config.yaml
n_layer: 15
d_model: 128
n_head: 2
n_kv_head: 2
head_dim: 64
d_mlp: 256
vocab_size: 4311
activation: "tanh_gelu"
norm: "layernorm"
norm_place: "pre"
norm_eps: 1e-05
positions: "learned"
qk_norm: false
attn_scale: 0.125
bias: "all"
tie_embeddings: true
parallel_block: false
init: "normal"
init_std_qkv: 0.0742
init_std_o: 0.0136
init_std_up: 0.0742
init_std_down: 0.0136
optimizer: "soap_variant"
lr: 0.00714
lr_mult_qkv: 0.4
beta1: 0.95
beta2: 0.95
lr_head: 0.0135
grad_clip: 0.5
warmup_steps: 200
schedule: "wsd"
decay_fraction: 1.0
decay_shape: "sqrt"
final_lr_fraction: 0.0
batch_tokens: 32768
seq_len: 256
doc_mask: true
train_tokens: 85030000
steps: 2595
dataset: "wikipedia_en"
Each number is 128 + 32 x the weight over its row's rms, rounded and kept within 0 to 255. Layers, rows and columns count from 0. The size above them is the row's rms in percent of the matrix's.

# layer 9 attention value, 128x128, rms 0.0771, rows 18-23, columns 0-127
size [ 98 105 106  98 100 109]
[[153 101  92 111 142 138 141 114 152 132 117  67 161 120 145  74 177 155 170 157 106 114 119 131 167 126  65 118 108 114 197 109 105 106 102 108 154 124  77 108 119 136 149 133 114 171 151 158 118 115 175 109  87 120 156 129 124 105  75 108  88 169 103  93 105 152 151 149  37 175  24  96 155 134  99 138  90 176  88 166 138 113 141 122 153 164 139 143 138 170 120 132 170  90 131 128 130 106  32  87 130  86 143 134 114 108 174 167 146 130 100 130 158 209 129 134 138 155 175 123 158 148 164  82 145 144 140 164]
 [121  82 161 162 101  78 112 184  84 118 100 121 127 131  39  98 133 152  84  88 117 144 153  83 148 178  71 169 123 118 134 142 157 167 117  96 132 144 151 148 114 116 160 147 126 169 110  97 159 101 137 142 145 149 193 124 156 114 144  52 122 104 104 154 157 114 157  74 116 125 128 115 134 129 121 140  59 135  91 140  71 177 165 187 127  95 132  97 177 132  95 156  89  76 102 153 153 126 102 159 142  92 115 107 141  97  85 124 189 205  82 116 123 152 121 162 139 123 178  72  80 128 144 140 131 183 133  95]
 [142 124 161 170 134 112 184  92 115 126 117 127  91 109 133 203 184 142 136 141 155 128  85 148 127 132 121 122 128 148 200 114 140 182 153  76 155 133 132 151 190 134 187  87 167 147 140 157  82 160 147  74 182 119  95 169 110  98 122  88 132  86 117 116 118 126 112  80 132 136 161  87 183 112  76 147 126 119 136 167  91 148 133 160 177 121 109  82 120 213 134 156 132 154  79 140 116 148 111 163 173 157 147  59 111 100 110  68 144 146  95  76 113 102 106 129 111 142  99 118 163  90 111  84 112 184 170 165]
 [106 131 201 127 115 134 114 102 119 109 175 155  59 224 116  35 190 145 116 107 174  95 110  78  99 177 127 108 120 136 140 105 138 138 147 127 111 110  98 116 114 134 120  65 119  91 139 110 135 123 205 197 161 137 130 150 146 136 144 159 163 111 136 142 108 181 130 106  95 113 154 161  96 109 118  73 110 160 196 110 179 143 127 157 156  57 128 102 121 198 108 139 140 122 137 161  93 133 124 133 144 132 164 128 173 119 108 107 165 140  95 132 118 154  88 175 146 142 131 105 106  81 199 154 122 156 148 108]
 [ 98 121 167 161 135 120 155 142 148 163 142 161 118  65 110  77 141 141 115 111 125 116 122 171 120 116  92 100 124 117  99 118 141 138 125  92  86 156 132 145  92 118 200  86 124 108 114 136 170 168 168 110 140 190 116 164 126 137  93 121 139 145  93 176 118 174 158  74 127 150 152 117 128 131 121 132 182 175 144 137 131  93 113 139 138 102  53 126 167 148 143 143  90 164 113 151 134 147  78 108 128 130  86 107 183 117 118  87 176 170  83 132  52  55 203 109 156  31 103 163 114 109 117 123  75 130 201 117]
 [107 137 149 144 121 142  95  94  56 109 136 181 127 146 125 136 102  93 150 125  89  89  66 180 135 147 158 157 160 142  91 202 158 141  65 153 117 109  95 111  61 139 119 138 111  96 123 190 140 132  91 109 132 149 140 141  96 112 147  97 146 148 126 121 127 131 139 142 180  37 177  63 120 158 130 149  80 154 113 112 154  95  81  80 126 162 120 113 125 132 193 106 199  80 134 114  87  97  92  86 151 169 104 138 107 149 153  83  94 118 107 190 100 167 170 126  94 172 162 144 159 139 139 129 150 107 136  92]]
# layer 9 attention output (transposed), 128x128, rms 0.0961, rows 18-22, columns 0-127
size [104  99 106 104 103]
[[127 108 135 136 136 154 135 131 195 117  98 122 104 109 159 165 108 149 115 171 129 105 152 152 125 146 125 135 169 168  75 122  70  98 103 192  99 189 155 111 142 129 153 163 102 111 161  79 114 120  97 147 105 107  84 132 163 151 131  79 156 153  92 172 107 109 153 158 196 117 187 126  76  82 116 105 180 162 164 120 119 204 167 193 131 162 110 131  82 116 114  94  94  96 140 147 194 124 130 100 135 133  92  98 112  94  79 143 138 157  96  86  53  72 171 107 167  93 103 143 155 110  76 104 148 130 141 120]
 [ 92 151 105 154 176 202 142 116 173 102 144 104  85 134 178 140  87  89 121  98 117 116 118 151  99  79 163 149 137 182 106  93  88 145  98 101 161 130  77 130 121 155 173 143 137 103  88 156  81 122 126 106 136  70 144 130 127 144 150 154 110 146 160 170 100 146  96 169 114 137  88 183 113 127 111 175 203 187 103 127 120 150  92 101 116 194  46 157 154 120 172 132 122 103 115 105 135 149 151 116 170 134 146 112 190 151 137 171 103 142 173  74 173  93  68 127 112 134 113 154 136  75 176 111  87  90 121 104]
 [145 136 138 125 166 104 100 135 161 176 131 193 150  96 118 115 122 146 125  93  81  91 122 156  72 130 140 117 121 113 153 128  87  98 124 101 105  86  65 124 101 190 178  89 128 122 149 168  92 140  93 163  81  88 168  78 174 160 147 126 114 123 113 101 164 140 105 161 148 122  86 139 146 196 166 171 131 135 128 116 110 123  28 157 154 139 112 173 109  75 155 101 101 126 112 133 170 116  82 140 159  65 118 116 134 136 111 180 132  66 101 175 126 197  84 114 158 151 132 121 133 136 110 180  77  87 172 149]
 [146 128 148 153 178 105 161 112 155 141 170 131 138 132 131 184  81 103  86 107 180 112 138 165 154 136 122 106 123 133 107 184 136 134 145 100  79 181 218 122 143 133 176  76  88 146 125 112  94 169 108 125 169 132 104 137 140 179 148  64 101  75 143 130 124 145 142 100 141 111 135  83  91 103 111  89  90 106  88 151 116 151  36 123 149 166  72 124  83  88 187 122 108  96 100 130 127 103 122 140 144 152 180  58  75 151 134 196  94 109 128 131 126 109 140 112 183 144  87 140 122 154 140 128 164  82 172 156]
 [147 171 109  28 101 153 100  97 138 173  92  83 141 135 173 171 138 147 127  94 187 127  96 118 129  88 141 143 151 117 145 164 127  98 139 118 100 126 113 120 134 147 111 136  77 152 156 133  42  94 129 148 179 114 131 115 183 173 176 140  85  92 181 110 116  93 169 102 100 105 127  98 110 114 188 129  66 108 130 134 143 110 144 144 188 125 110  61 117  98  99 136 141 141  64 128 127 158 175 143 100 107 148 129 128 126  44 138 103 134 168 149 151 135  95 176 115 171 151 107 184 164 153  76 126 167  93 147]]